config = dict(
    n_layer=20,
    d_model=256,
    n_head=12,
    n_kv_head=1,
    head_dim=32,
    d_mlp=1536,
    vocab_size=2048,
    activation='gelu',
    norm='layernorm',
    norm_place='pre',
    norm_eps=1e-05,
    positions='rope',
    rope_base=10000.0,
    rope_fraction=1.0,
    qk_norm=False,
    attn_scale=0.177,
    bias='none',
    tie_embeddings=True,
    parallel_block=True,
    init='orth',
    init_std_qkv=0.0265,
    init_std_o=0.0,
    init_std_up=0.0265,
    init_std_down=0.0,
    optimizer='muon_variant',
    lr=0.012,
    lr_mult_o=3.0,
    lr_mult_down=1.5,
    beta1=0.9,
    lr_head=0.0104,
    grad_clip=1.0,
    warmup_steps=200,
    schedule='cos',
    final_lr_fraction=0.0,
    batch_tokens=131072,
    seq_len=512,
    doc_mask=True,
    train_tokens=901300000,
    steps=6877,
    dataset='wikipedia_en',
)
Each number is 500 + 50 x the weight over its row's rms, rounded and kept within 0 to 999. Layers, rows and columns count from 0. Numbers have three digits each. The size before them is the row's rms in percent of the matrix's.

# down: layer 10 MLP down (transposed), 1536x256, rms 0.105, rows 1268-1320, columns 0-127
# up: layer 10 MLP up, 1536x256, rms 0.165, rows 1269-1320, columns 0-127
down1268 095:500526545445527526421588539424500446577520433609499506533502506467535496444498551460518530454485492533455545521500514435497468513470556477526450440508479391553446458526521576569454571449512496480569549490527474530488528596541475479527565519590486422517499467605461465462428465514568475498512457483541337512541498470504512524474495568525404438495472385538479489537529482571558478562541
up1269 103:633433537563477496512578541518554553417428502434501480561455530541481477466497532435463430501537458561553550584644431573553473540452546443483481508572519513454557473485529471460576543517453512476470497450569402531376550437556499489524432580428526515418470455525478438531591501541512487597519488570478456524539478438566472470546469475597432497490534464490534482547470457552442561427443
down1269 104:457489494494547509486537493432486475586408449579572450449466529456548595523457432547473471532496486515482475516520559594507451451453517463492482515488493442543521501497499430529405506506408453457477417539479480540381601565487567514497480452600510563503414482523532533475417475546505465500430460509491438535438467548556514519558460438432531494558452534502534470451407521534501565392476
up1270 092:449535456436449506538521591468501480533501500360531535514498628591512524476542500433497553439514409466483459558454591588496528522542533512460419500514439535510486495535488515453554463445486508549486448535482526547483485534564459525499568550479483506521511447499556484441551452476437469435530558455503441464524496465543498441380518494560396595534589499505465533464529509519461572558401
down1270 099:555470474453532341433540478441515451507522557521615550588555471532539476510491552424512440476501583490448421612509507520500393559518549513549504478419540500514495513532575464457485505420441431475479507483514498511448581467586425564473406576487462543456466468534535453497471541527391594559419503458484593539483523642524448442498574472514529452450387542442455548470483559528546589487432
up1271 101:499547532506582477514366435473504569425444446469417408543508467546491493553569594527484496472491561551500473549474454398488517540431591527564518494536513409528489548415555518502486506470526515442450492533444480456554409507487487412439549491568480452410512436522546461521562494456452580512447406438558474491559487425518498596477424487511562552456529523457467458540435489532494490513506
down1271 101:475460558452566573487433613443494434488438531500507536385521472517474521523457532421329524478600444512487502483504473543500517535526562587537484410525470566492537584581470505434514514472516506445447511515536448558478497464504461595451467531425500491456573512523529523575527535531475465528467512456424524488468503490557580409550476445488412458532353456549500589466591490582522469549513
up1272 102:538520560503544523439463541485517463516447508530476486546579475541458501504533516446418524413434500529507487421417522544490470461382546468431541397435529544433508596438531540500528496509524519546378616491424493491473511464449518474459451526453484492538517508493500499545467509541473428395514488493560477489488527528453491470475552551556591433496583456558538513509482482524509466483569
down1272 101:469489526496578497429451529507487398532504430574570426543623548581515480506466560514438442411551524506473535536474447518492504470535525453513582507565481473445423434384539496515483486583574507600530443429544559469518544547435526533451468495605537489448459458420547545536451543564489443432383510531530455543532455478596491597522404455494484432497493456500560392510500494508487420581551
up1273 100:461473466408439503532452544610501451495539501447501461443504576451428540500513535475550422463587555527477427531555531566389573457481515576457546466468483501441489551469508562489499492524463478425577530578483392507439429402520469578421490516423476458547589457459515472488498417434481514532479521502435531523461497532541448424439508551526629498515567499447592591509558420513462477506416
down1273 093:511495507478537514433366428530552534443510528520463519484593417505563471503430473549451511447512545498473527530528564545500471450431484543553394570503519353498455530497544386486540568494487466512484446478441417440487488488504475550564511565458392410479552538517433507447516511531450406481522479529482503429500429476516496474485513533516466671522471554548616577424436472489606437529518
up1274 094:448559424593488504515526504390544593452472468513447513463495413409614556470458495462419501592549489462478503488489518385568457487509557497522563495565415525441555475552572538460516521539496562480412481532450524545469479443494535571514536514485554508509495532551507487519527457557486535504519485416405596500484538456496482459409446565453527484492508483467558438442487559453457485490559
down1274 087:515561494446508475567498535470447496506404457516443518489448492401498489463538492511478425492435558532391516538573521573506426580527473478456503493546516470464442535429451434459564559514517509589462435421482530515509507414489468480508506521554463464615488486472491442479423575483521437501495508400442448455428469619578437471500442494549520379509461529602518514519427516609496547490557
up1275 099:492536436494434478448470471509489522486500431519496478615466478445470507549512424512487490533510512481451428498400464494561585510420430365479533444461568593616475558536522503566531516579603544428463530455526526566468416547554489552513527554581510526474574513472500521487478443489454498517514518500555516525487535527499578506565473470432487520539610565565404501496575501528568501575509
down1275 095:437480518607466456511512431486586475472490551422527514443546557484519551501487509479455453457488565567480508527525509519536516547534557505511441453632406421457397479592533466495525490422431441488555565515557489497482546502467513489496529418469436543553466513426482449472510460472494476531448434541489457607490541425529519491414499509609485397457397473542532487504349459570526520443434
up1276 105:447516499470550605515508561445535608558552514502468575517386547494539549633392536531498638529523480479479452534545483503473555480570562486488527542553512458587429494373491455510532488547608509405524489440489481654504473486479544412532505465455415547521519520546537392515461548488560535539425514504509559528473477558563479479478582574510576532461511456499496530428506581466487513540444
down1276 112:552477527471506471479570510568532502417513533564525472402436605439533549506434418525524496412516494395485488534494525581520544464498526568499471565598566435529472434606524471572486475396587441572574535487527571439439503507473408448539526551511470596614556418530489481600470502531495484459395489498517525492444499488547518480502531595437597463504447541500468445504432505475526461464487
up1277 104:538554521465489477536411538433525502437484478542377486388609459549480593457570522538521458415491508476534510582488519456505491523436609471540541498524537460560560474532637455554501456514529560486556543500502444433502557489444504489582435525472569478508483497502458447449533442608444511500559521504466519469415455539456435506447483617505477457501475467535518545508473488443536535543529
down1277 099:520418560561478502509515505446618455498499472456538424606412554517427472526489452532441532501561437471495562444592507484490398531559506525430450465516508507416463555437483490422612536478528557468579443386506554637363520409464563559496529469447511535461519488456575521491576508407535591496473544511491499508508540468502514469518576498361478538538540510475440558637504466557551520486501
up1278 100:574471532450442562449506565493482437548580523480477625538468472390521484511534571540599517495457500536557473447586502522443492547484520583451514572578489458480561518488420498502498430504512573563491457501482529429448484619444475559514536520567594507515471555543391572449535525492521496570436513449397544445482569592502496486488434447585517483555542474535554510544484455438500477483537
down1278 104:478460577455513568398505488531481496539499512510587488510485504479518502588546594520515584445534494515469496603487499509500507564433524559570503515533514539462489463409464495457450557492552476536445487545565518482521445516524511491513534552622491546571445560479430505446537575534456503494408466492500476473471456560580461479509504441476503488502424529517517531548505511491475461441476
up1279 105:559540501483496492418590471490445404587444485472527567516519487648544502472584462568532509439563478493444410565485466484540503600510591513475465523559578490480486551547521522491520546534506474537512464469507501510541396495479521438425382458451560501416497527500476549445541476473548499501476497525504491556538524462517430512418395452583518618509554498539526471450474608533462482493498
down1279 102:435531527556407461512507491473479413488479509507515523553466554424517532435463401520519476519505489484535513621454508507529499550585495405496503527543500465463551505534513491605527467427440581466471616506492594449500497538520458518509517483510521531472558387438551483438565488507512445448510419554439492428487494537537487442519481426481483405524509605520491470477509523458531640570495
up1280 106:460481522549528449474577501476448606535524603514520458377514579497448388507482580482474465552545409515525441450490507497498571551495548515563490511436517480518571544421592431482470414504548484522545465501458574505526539505452483535503493490504424479495408449600599556574520451394569467506568472537462509475501472448511472472566548531551445524492464571344529538474567492452467593489390
down1280 115:460549526544521436544571604500536560488509440559489526431564446387446477604437514415520620503431450572510490447438428449505469514511514478457470517468479487506525514459540406576513496544498486403568504565548584331467520554491478450504441526412480545488504531534525527574537465526451435519452522561484587463512501616399514462474500509507564532535419551386475458485580470569493509450458
up1281 096:500564538436440488485458451541436522503559520461511571480430478493449534424530549533530464471457560553473554508475507421386519498490439492522520421448488561449509533486476545500460485572406552467494455482515490551512444391598434417519544469508616527540574446505422448446563446536559559496466409487582499512562504535451502505561419460620526533527511515460471458529511512568517544504544
down1281 092:581461411488488502536552547546489518533559485432509463455562508476566501608452495429542513468521512474543469514545493591574546518574552519554508571533614503546544524538517387553530467449585589493487523515461551373394515439419573482517451577499515479445518531495465478443450529469448528438574525540419491549452554460551574465477505582428468460406540540487496614546450508471486437387471
up1282 104:491573362511412488533542471523541425493451539531489520535449434486561566533583485456481478409549461427532406450465552519542595576467515490436544517410477479501580552530568451459476482504493618585553569493438452478520447417563456466494455570421446541539605540503505500578479581581590479483635493456448490498466565497476453628506454536500519536471549484511442478548548480474478455533558
down1282 099:484435464467513535412512554505469471505501493506482444489475530496400537341535535504599488450485455584543500447612443498426419551518515532568457524542510463513526489509455487621498462546453509541557435477575509493502492524497531441522520550589446505485544477469501476496520437482524441515465420541557488453502405570361564560518567484480502546530410486534450502421441496548532522520623
up1283 105:478472513484461503563521455508462505512597523495457432452549469549578484521361470537437542455446535492611584430468493492568532570452483402555532518496526396528511444583499388554462527412514554497422461484435597441536528579453393479568370562454552454541420588560487420589429496413429518432526514507441459458532525476477498572545540417507483448470503544505494541480451563565428553533486
down1283 104:408487501527462479481520471497460480537437449595463411496558448543506429501487513398484509456466505538559515494450483566463486431583515546374533498459435542457569446555517462530501542516601565481479476459467552370493595434550471542557391436469474483455533432494505496476379452466497520553547594546471473572526476589592485491501514485512552488460489465534570445442588482473512538494488
up1284 100:538517456532493499460449457475493463425449419506531477458467540562521464414551618476575358540529477527504520461495506513507632520557501424511474414525546488464498495548444484509480571526483509470546473470446497453556569450531467553608521493619540487587492431533569465486564489504476506447532517471543526494427556437468432465533457543451573487470486453477548481501506549455436516492475
down1284 102:438469562501527499422567463474549571536534522552461494483522508467415562508455478460495557595500469470527524477464499455495501468474551548459486466516434502505455525430563598500508459588556436437486445548505440507459490475526457496451581526418457465508503514515525536637453565449489498480573512551488481496532537545515569580521469550485474435496447506492485488475521492565561575450432
up1285 106:485417402496495532448541516455499508420445526521550398527456473492468456549510505493479509471506465395518539473518512494587497547509550486522462507486488552597399560518476396479585565599494518469479418433514436526467472419475540381472596525436554580529565457435479568510532528565530508439486482538522452477516489550462467481450459441552416499517572555490442473545502530544409523573562
down1285 119:562366439437429540563534551510531491537453584505514486544487497557498514473435481498444478449489485506528542479500497469543488617436585462467435559476503442528615480496457459521485502559479502482509528472492554549455600480450576483454503520498571484551543387479509432536528448471540377451563626461532500553475409515457516504532489495494573471538556508567555522407508583439492457637611
up1286 097:469486554468595450508400486565531444483541551567491552538512425519479611556418512566351457485548555510457449459488512496480493557505503537510466545493514465542495549517484469579566468517475448475511501446519504451490474443538470494568537472559625385446544422481551359440478519450490523500446460478523530586491428570523535417543523502421445551452511489580542527389535446586378533523534
down1286 099:531479474418452482549583525478450394495549595432484459519535542479478417554488541444549535517440546482509464658575467560451527507439522534481492457481452541443398496542448530494538576476546553466416450440547496503411484515464453571484451580449411482513476460522421435526421526440535482481489499554634471545463474391496558587503446597588574587536451508511563567539500520489435509538533
up1287 092:391493488472536522496491485418628526461450468417452535504523547473481515515542555447519492502532454475438452570597443430507484492479495523431550516616532508511562492574463563553582423481549486511537503597587586540407541499432535485549504487535452463542500510472544452510478518489495522501543515546542490466583445542466487463559451567522481474443463521495574550537534593564482434529561
down1287 095:568455414457494577518562582554485502536534576487454567545532485491317552501515514511449464435481557586516543519525618552548536534501451509503503531498549498516517492489499473459463508419424465441440445489484506492485473459559564519474463482581478473420508470567438539493451567359439458535505548449515552452478509523532457567394499461560433551562483534531441428438439445594447561516508
up1288 099:343490530444452462579449535531469500493387480455514520501432479513450521469447485532595474473439450444484515545598487481450480497577413476537504476531442559557498550574442550476446497619472494468423532512498445461439552553453575574522525480572567539528489495500568438444453461485564477452487491463533505510548457481562550504517462509537468579576580455536512489512454517571519498559495
down1288 098:574474457480630532511568428508494490507466458505550499541539560518478560467628496547505539550560439517425542536429493494526560509483508483507539502511555463344408451528522505467489545563524496508495457505526494528517475453388563478486474504532503447427575490410465451466574539581526555490596512496528556425498566471513461544511561495523516461514518518458531494527611509417476444553472
up1289 087:516535489555496525454460491457460440515555557456412469493503490479485498492481554488561477558456478519471538490454492484543475423538425581517389447486519473466526540530473425417488576453528505520475472455547597472493431480577471512468529418419452542512505489485462442578486476478504474581457464535451346457517433533479493484508530498524542485535555563426413556618551469456432511540359
down1289 094:461471442498525436510575490463605534484571624522508545524460494416545497511459482534550516427464547374512457528541562525555365520446512457501564526478566571511554487512497491488440371578489511480519529548522454529542478483484498470548481524574584487473467456390446527517434543514434551445499506480514564487455495465469554462410504447489491535577528536462552457413521496411575479494574
up1290 090:504518544459482509548389553483530502429470490568523550518444441478506525567509589502476432395399483466483452457472493476493471518490514431474519488601566559508493594450576546392481539503506537486409483513484507474495490505535456508540610427530472451579483440512453529479526542512533474403559504485470546433590600501558539566539506479559548467455446418511538501495479479433619494531455
down1290 090:521529589458564475493505468533488493490480464456558545484556543543499476491410514478440431489423649516470543528487515565518566521516529574483514465446570508512411481490486444571574466450461537512487439526501405499508422522544473432609512540411460464508568568470555528483406432446441557484439529501524607504429448487585511517467543486525438464510498507467489475522441408558487455402653
up1291 099:493468482381489557542504362460548505423402606542412485412463456496442415361535453411550546459512440463548738456537635463508505500462476481484447470513484457578482519540483489486456540504514486439525525494512483519499492385489491479505523500496514531407540473475508505594495534493520483431487465552520473532545450534457486482526468593534550520499431487547420592522659432507531509500523
down1291 104:565517528532458483522492515543460532568485479511465448462651479458500495555532575558549538473457431462542496485603465415559495471447487467534535487599502505458435561375541464457465386441493475484534486421422512466487429530518568514444467476554510512526442553589549475483498489466551481544492393461532441420479456469530496452553405454497579499539581444504456487510522589493527520495487
up1292 100:491591459445476364533518401519476492454487539481514510483508486502485472448472520517436469527451493511461509481447469533462547592518461503468540447476547495479524522490487562508504528556474443490450468571413484504538519486520529445577466473511442523489455524450444578494551537376509521519486476482518432482516403485482494446403551448469567606489604544495496482495590525481430544495445
down1292 097:572492607497552604507516493482463500407481601419533545562496527473461437522551501489553440548530622426501504540502505498473456493564485570491447516428434530429516531473613461515504569482506521458507519451578488563455541509468595501401564497595516422495523447499475413465437498615434460444568496445468469463531481467465523437555489527556456446498474508543504532515554542598484594529527
up1293 106:465568533455542533520483548450492388445548529506440422485558534463522555483381469431509425441436502513487631416534476434584576562569435519455470535440476485507538631561426450510578492480451499502509509579517404615520541457456454514552499525460454524444482494438474536511548511482514451453504448516563450547515461429524525569521492523516509462506470510519408472499465567529586447520519
down1293 112:578510545512519421449492458463556474492522488541405539523570475394495484452482516456560399587465440508490537422437414451473383586390506464539394496571516381519453505527543432552467543474515515528556589462520508443485444478498514490525502449529577558540507600471404473565537460490519502452378569494520566479474459519528508514554397500530505464483508490586434593527507537428563537562577
up1294 103:402549564492527476454467522626416435489550588481440507478477491416430523482510546403397500408450559522537525414542456555521487467504534549398478544465510530466542484452557550466478429510603527466520457431492522643444443518537616469439532551482566467538495423516526514492464478557550551496507500534575531396487470415473536453514365474531501601499454544470567540519488580522471502531531
down1294 094:401523557449567542418458435522441459601621517533403536454617457438489469589540572487483516586524560570443549536512501478510522464483508510533406504465572479487560460491530494509502488495514475479528440480436543545468457528461498451473457499514526478490551520457491550498446471503604564486554454500494504519545477437480479494496465556627458612432557474465482393407546461524468549496432
up1295 100:520652558502540550510486571473515508486518554379566550458548495490531433559456489502527392537504395458512509470426483500528531443475505552525441465493452516472489554578542485509387437582517429506511563544529428418457512443450484426503489541456487553514561491466473514545558524421553550509451521530522492471498449518523511469580567496510504493495658405442473569503541433518523424528545
down1295 101:490508577553557581522581403516526448508445559463545484555482554543522531561528568476504564524568521527505459512559550549534494461491566497493489569499467565604606451569534470465569502459582541469387480545465488453514502485475497561460518513515511403500486480468499607532468414530329537495445514379503410500504535580447491529514414436509584471559506504513459499554482571392470523518513
up1296 097:454466507583480440558465473537583446453594503508482427542489417428428477434521538427566554637511451489384502502522604509486533514536459542461528511517475457538467519472484522444512410445493516490435468552540540441522570509568486531402499477511520554586555466466531441494487422451521570532533496397471518497492471423530386410507443497567435470489454479519432584549555521494574483511511
down1296 095:545466521531523526500439515555543567513418459416446468367532524548615562554485511553445514391496509482451501532575411526523530591419512461535494488462567520516525518414532496564466580502495496560463633539564480464570530545496515439599453511447458453543347505494542564561573578468489418567507476580545416500479507522445436595526517542496463584456508535478565521566526455380456522522524
up1297 101:493540442516590484546493447480447405478485553558394467499441446493512464486636512426565499470512432497593520471418405497550446462562510514479475391449574474512517451540465476578534474563584477483451476500593341504505478490505491498536520414495520534458512468472432516483539477417458528581522502510466545483458442422439534538607452431505510464499563582505523507468501594485566497526570
down1297 099:495564499532473455420498585550528584589429475549497419506536471523483454500529521507516447427473438509422497445513520524419504602504496556470536505501463515482457608450544518511464397474472494519506445581392541556389522456609476397502491517567564554464469573541500500481515516517586469470450521510527474539565537629474547508511500558523525634481482488564469528524605469501511490520475
up1298 100:459648516461432572482563453406484511555553455450420506482502508567481496524512525454617475585416487497514526495502542406519478454525535500456442456451552518527462448504468516510468456508572543634437524512423514628478493507523490430482426465453403491494468477548534507457503538540477475526504526544498538568573563512531531488559591530432499516543449577513513568471468510383452534523515
down1298 105:498517503493549418563485474488581493517487482516546387618455419517496517576503611441400462531395578471526521470477614482445531517538526542492422452551568465502542531490450575440472590576432489477428497474495630516470436498495470565487512475570492569500491536506436479460475479570479381530460526534496432526565446456604503508482563473486541506595378508512545425522496557401443401442428
up1299 098:483526456473490610556464477451506531422444621471528455435526561527442542414434511447515396453581467546423630510483560591438481498490505543451449507491464570524491542533546429517380498542580421520501493510553448473536481460434502470541503567497513429514465451531437472499483501471492480494461538475441372474479457508484424425579517480522519471545561572551423458498514474493562488512465
down1299 105:537552545514479460475458532474639558483530441453501389569402479600441497488506526469601460475485510524553445531492499504555550479536465482513468511448541522543517535439514436465495465441598405475527430472512492445504456428586555479514574432564552474549510456496518478565529537484443519530524385453486470533487555443518547506533484510496489435493447493476544498507497510550459507470508
up1300 110:579457525533515434479496531484502473448548504481531470477543498584496539516501520523501414542579490502473568509477406441431491460542430580496507539497448553522487505486472466528483419597408553505564530557444557444498506530475472513454446630509522492465539472569518463507457555449466578589435377516546468433460566493576586448394575522563494552541426535494482484514479472497400485579427
down1300 114:507492518468521443409551552591493440496529514512489497460440423534517474529439515478529522479496476535482483477524523525515528511533466551500431515516537577396473503526459519547465456517435429534601525532565603577506476511509533533415453587437528500471566446612435445458477422500532506582539474543561484513572533513507588446504504468504517515443571446584521546530511579529532404470377
up1301 108:545485497479523469446464480497507476476511552596574458508521466446589397476465479512527541481532450602415475546495387551413521566506491455520472528501480473511521553549575463495536412527550491383499494524498576596499512432448475479462546488437526524501431374482459534529496504516510499489446423522516428632549420546463562532594496511524422577490507557476521354511515507538556504556520
down1301 103:568529383497526462465544594522491431479579513501524489569498626513448583459516601477419482476560501597544559465507476443530580436599483535455471441509529456481560525514386500630515506543507584503588521446535560484472529496491511510493515619529494477555574526420489494527562436557440479458433496517442532465464564423528471472461510572381518466606566446507458432499451550467466498499506
up1302 103:462530548483516450450452488513501500542473457491565493392448565523439509585546437456485549433504499459458512533475534491568474531441442475454451423463519448506582476536532482507524498614426491533470454484421483488474567521497477586479469530480415454464496463420557508552538515460497452478484544442478514568464537522501452471483415477552630447512480515522538498527527553505532494540448
down1302 102:604457502647364489545459539599486474543550477478470448578565455500574490513494562480536473579452418462550471554566518537553493400534539431444535541461497540484480560493464516536461493463627507567539577541541538487534476426494613474467559460487600529497502434515441563552492406468431508522555529487533416461489451453570597522470510414476566454477545504482449461450493432451464543600525
up1303 101:536483538433539491411491564453489497615470517505393509436522435475490443522413421423473468474476431597473518497442504414514489554469524572501425479571518530544432463574463589510538552545537529567448546469529522464559496474553579450410499486488503414515496466521462471544566516378509532442502545538498440495546481433584471493565580443502517499562621553507408597526485514462537518495524
down1303 107:520570456519430543443494407470511489476592490577592434457578427455501399466431505613443447568367519560486482545505596465481535539513455499498484562557480567520549460558540359500498414477552435488492493493393504499486445482452538431611537507513520533532528417562482511414426492495464540547453383504455519532546524508414551503503455574473521422503466540520584533538516578495509509493514
up1304 095:565475545503479474514397527469490474514467548553459589515468534566534486448569492515532555489512570433460536375517498508473515508471476523477550484559487586508504458474492460526378511529511498518464607532445544551501495497515605514489508519493413412492581489599426558524413461451561436488575415544593564579434523480504597548441466534460519553533500456538468476448512501557437497592464
down1304 095:551437634499496549402520521547507469466527422428479458424503550546465530521491575469569551506517521476563482510604538442532427590547463553516489444489533467442487532434527506449572467514490581510430455520485473483495414476497377494558433474443515582528442567506538377556342464606429492525588442462447491488509487444511486524507583508489563539434425380492529494492483462486523503447419
up1305 101:498527390490556582493521552457502563548491505472521533544518430550418512488514476435527515455466510515549510526631396586528490536437522545524454420572473381484415481499487453430473485541568449456585501553506497577484455428534500483439532508490406436545513572526431488639510565510564473436563518596615453473470487553523436573434500457608495487467550505346471465461402531407592506419494
down1305 103:441561520424521492398545570418591551471459438490433534509515506471460482464474445576529408555503583515533556419574551483560481462458569501390455512512468397470439438457495464410522510506414526457508506532515502459502480513447469482465427509497579459460496559520554470467507474600525483418522496427552481556488498437460492501571504546496513479545545594530586519490366516465529507495510
up1306 094:491555492461500533512482509486596557507492465548430584449512488601424488464477496560491452502559543452461508495478518450494526555451535499416478516449438488443568574448484496475583475507492443574466460418522539548446499406439466427549550461421518549472538484525516516519553396411542434556487557509497548529428617616486429531466473514484474463521606423543420515558564496525549410476556
down1306 095:458555460458509478555528566511378388478470580518525531620553491458500463457498509516530378550445481516483529416562475516448499576532502549531541505580529547540527476468554441509475474458595477495438465450371478462423443489456531470476487529479453502469410451469486476516465495498555532490583542506507461512605496436493589507536555398460428495461536544538498508518574531475546506521489
up1307 101:438451465556544508508422482479480493481497507490523486438496480611533540481455466396547497425471483438483533595454462499490414565577485579566471497555458535532578521452542467495484496515451536417469451516491554498466497442514406420493507510564494544520489513462489489573522492598486497460523453536510516464437493449444493463547457589618576483520445522534559498466518412466438500636601
down1307 099:523520542422508572535504506494481530469564562520530555524418497475395608555405488504518391463510475497467396393499517516511441550483534503447495450531451596495492573532447563497474553574470471437581463531486497494431435419506511433539567570457476514545461406446529477482413471470463454446526465472444513450511455478510556591376471566484574557534574477524543430510588535569503491386458
up1308 109:512541523556522579568427504561521490506396438400496408566371513575468495520599498569500442516527510549508551559434534437511460562429509441404501445539576429495457454565445527475477442459440479503577435429508383505470522430465519483506572479493481442538521537451501490569478447518466471540519386542547517472531536573501471593485643581518600550516482490556474441430515533492534486450455
down1308 109:529430486476576461461463565519572441556529508459511479488532451583456595564424469532441534515460511442432607446480451518451549570634443429489536508555501491456476480529524392500562468550434467479423400460482549559458448594512414574498509601522473504498457494456545505450457518506436492540546548488491502461529479567493467559524493476484510602441527587334484481606478432530585567488493
up1309 100:458469517495496451466499480543480459517446429491383521491513524583539500374549520418550489515461440585515555444378443467440556435544440557545474449499537496467568537527469399469520428524502405467479567535526461486460489581580445537508546446560480505480443422448407526493531520545544506511509506400553520470477529626529456578517448460468468496445531473509527536576523388517609583554573
down1309 093:521469525530526472502546478500535533565500533470571544529518477487551482555567527570533551547516577452573452515612397471551490481560580427580491523523337541430530481535536462570525475503485505547519512420508518508512446494427519521444462529500482463496581536493514489530482524447448590550582463481490518579474417373479524463511484427552464529496478424479516506499468486646584352379481
up1310 105:523533480583530482497469520536472485500450530439419491483384374464566499477500506465465479549542473536535501553453522463514553491500472446507461491537544540572553510481438507489634439528505445417548540626485425579607456468556411496524520485537451518569533461543523495525514491516406528594493396526557396564477449497510525485450455417566521458502556527457601542422487562441570535519519
down1310 101:559568526481549431522421390470572520442336435480505496511600547595492458471649466477499460495543498554426585533492544403520506478525470457508461539565559480498442569476489454402513487465504446463495538522516417517484417496490429514467502534574488507475500497544593489366340471492443570469496554449503437452569501438538543497461444508548480563593499527497541513562489406556508483479479
up1311 101:479535411497473517456517572555467571478544506455383466547463501477472490593516475467487470483451550437523476558476504549531535389470493390358493561540565487559514517535521520471462585482397481514551604494508611389577396530480439507529546408589462501547523446591523481525547459503556493454467514495537538467554534459544595434473566519477475564536510554539400487518510479583476420507485
down1311 105:520406459516590432459516548446540535388522522470370431478420559559444558500465549568494426502529491608508470495468614427518522423541556412507504535368406518460489501457555508454564496507469509457542487549544560497483521431543544440484483455472500592538496495451510510531576554466501558466447564471486549653494459436560464562474426489542495486456556519416555500553550503553489539455552
up1312 105:637558465505493396604513467503571367489453459548382537467493429451584510572488489503509434507517520425505508562517478581534511531460564492519526483542480511488445482527566484514479515545606383465475433484519482543485592462570398462500513512488487567527609521524465530555492437498503475497520567523493465502513483543469483479496434546491546540440488557459585387599394533464491567552507
down1312 112:456487432508491473536533485534546473417491518513373449410540563579467414554520517546473420540544512488470491392477428531526385553503512464491508501576509526541470445504591439527488479431571481456492479492499515487449444470531422485477625594514462529540546528496559503414500528580551547512588463507454484527396493506574507442552573517411509440459470499461511465597538518603562436533577
up1313 102:546597577433436530463578511472592516513586597499522454449502566565463455471514562589528411467549496488515526368526388514479519532523517447536454527435393536497494510631524599473491471516596513487427478478522444562485521463456522377591474540452519412455465483529549543458519582506510486542551548419539503523541456494470406481438471460521484545511540504494455466380506554460550521567577
down1313 096:460399460515484458534487499543423450588435422497522505460461394454473447606535474401447533553464553447532470573547546491513393491602523582520599413506567456395511522484476418517480627359398469523508448575503517486456508487466509494481479490491523551516452527546499453538501526483527391573465437575449546480499559589521533499528571437493462487504524546478640486542523454552607533518369
up1314 089:489481402541533524545531362395441597569585565446497380529437456524525401415503526483451465493418506543476573513463566491533481463436554498520464520602461506494438509515457527479544557443498637577456512459519492480401516493456545360456420585452468505528474530551470583502497509478532490466478511506510609586495528484483583566489503506472477635539480458461533500532562481547430462486426
down1314 092:484512563469500483435540472520562516569476403401429525529625423566502363494480533512504400404479499418596507521511558524466599563426506561441544511520447541498471458481618473540371497495550357529457432514515479532538522474542509566443515452427632473457534433506370508506540456540457476505489473545404457476473465556534502485505544541514490446536516570485490527432560603515523528469518
up1315 103:470571503488511495553633492478535597480537494524549502535501470482541440463559369563472468510506494507433547475526532582480478508503575485471491531496525495500519494541531421441516406545559511483387458480532526460483559482574483422549544516555516518509469498509546470429425508432484538572415473471525470558458501439520468504439498552487478570443498532509490459574467509549647546529529
down1315 108:486533449463551480499509480430510495496558468501537500555416415493540551452513463539489470536538421559551600619471420524492466438504467462479436516519612506508541565552475469471322412465552468410467428436388491489492435533522519554567557483414387505470577534530486465483512480533513589501522521508577435506503503467507551563456520437486547541537545473516493463481453453462542554591492
up1316 102:474412458515456510574541517536499466557541455491551580502432559469464425472429440503455487442485534519463460486533501459621590586532522442569491403537483517497518474488560419476534496492411543552522501441488444527443534588573498469493511437427510451425453449496524511508501401534488570555444593511494572500497495529487587558623474492538485474376474476453494583559580581433526472424460
down1316 097:557535490509424431445444453523471459426494479477493558518431479558502515513556422476493568544534464442527510565544575528433484513467447625513499563473588445486515512567535605562504578509527615504493457473545612450439499472492460587476429524554428483503474528516549419553506491527549435515542466444550499526531523462506472446496596583490548431531446549456502462477508449513468568552587
up1317 111:392492468462549550582529608621570521529447471463578587544489404520505465468494478478452527475506473517499596478474479510477433471569424576456406475454560466541447504515507455635508465551518430519500501449495432464434474537447502489579483416521460510491440461493545525544443449436509519503389451568529502437548494634440496443529508579474503510496530514505517466508605528538516474539550
down1317 109:534460489519509488534372485476533607529539506535385466408461450537607446516574523550462516475507468497443485498539475544450466461523526537568480539521491611558498511466596509461437478532483453444514467503562543498476487465550432554516525467567594454518456575526526564497568556522492533579536489410514474506472548470427507546488464474551380494520442517457545599474508492466505566463467
up1318 108:535508578550399503533481413493578520540555561381497413548439540492528515505517313481425443496439551500506429496499465556585440559474493545549459454485481472577491520516443541533580504523422435471477503399504592497527440492492471407549555497512531513531424532432549499499592554473484470492473444534487470532503563462488578536498423525609477450436438567448433446502494563524413556468544
down1318 109:366464548495486434556469525396491585460524585498419498501506577564470467442493491494496497582596521503447438573422469494416437516613565456477456493622408442554454569559440519485442580477451599513564553468491562502532471444509559542498546520549520534537532562491525459464455539498533470601516586579541502514457482385509499485464486447497398495497418486483414527483458399483471468441471
up1319 100:477696503569558545459581511427517529570486478454396531492477498510447505559454462459576504495512573544385439521454418473553523511489502566549485555477478418545525524466541538535521472453498501481481474483430458446471430518501435501423477463500394400555495462447491466455520509427542390496454499448608498416533526506420480498470550534471568478582481453536509527510490429445506524483431
down1319 100:512505518441448572446441511512568481435513600536534484544494547529497527501399539495555551509418466512506436503507477408465567556582514462456550501532528519529522497479508516387593534532572497448548484565580592464435484504580507505538560593534489465541567509526452493560537457467514518448469520551430471551489465468493500519572396566532465486523456600490466470467431529384533515433576
up1320 098:512471432554470476509497579466542437496344489531413557492433561573431551550464519448425522434398556454555511609518487497443522504535550553494557421407541488451505602374429552472450503473515475459435510507492446517453537412474394544560431539523590512518516461521502525461544542486535465577441430483434612518443510563490559555525462448543507501489304423397511536536560536535470480501485
down1320 095:494534605431495536431529498502498565491448488474529529504507460508533418381497419435540493589535486431519541477445446438492484491433545505593550497507563471513515515413530484534516540517459492361479542460419506489496525614433538522542462494528489531486504477510473537548476560542527516551456439467553528504504464475477501562455544476518593500463570469478444538506444455652461488494526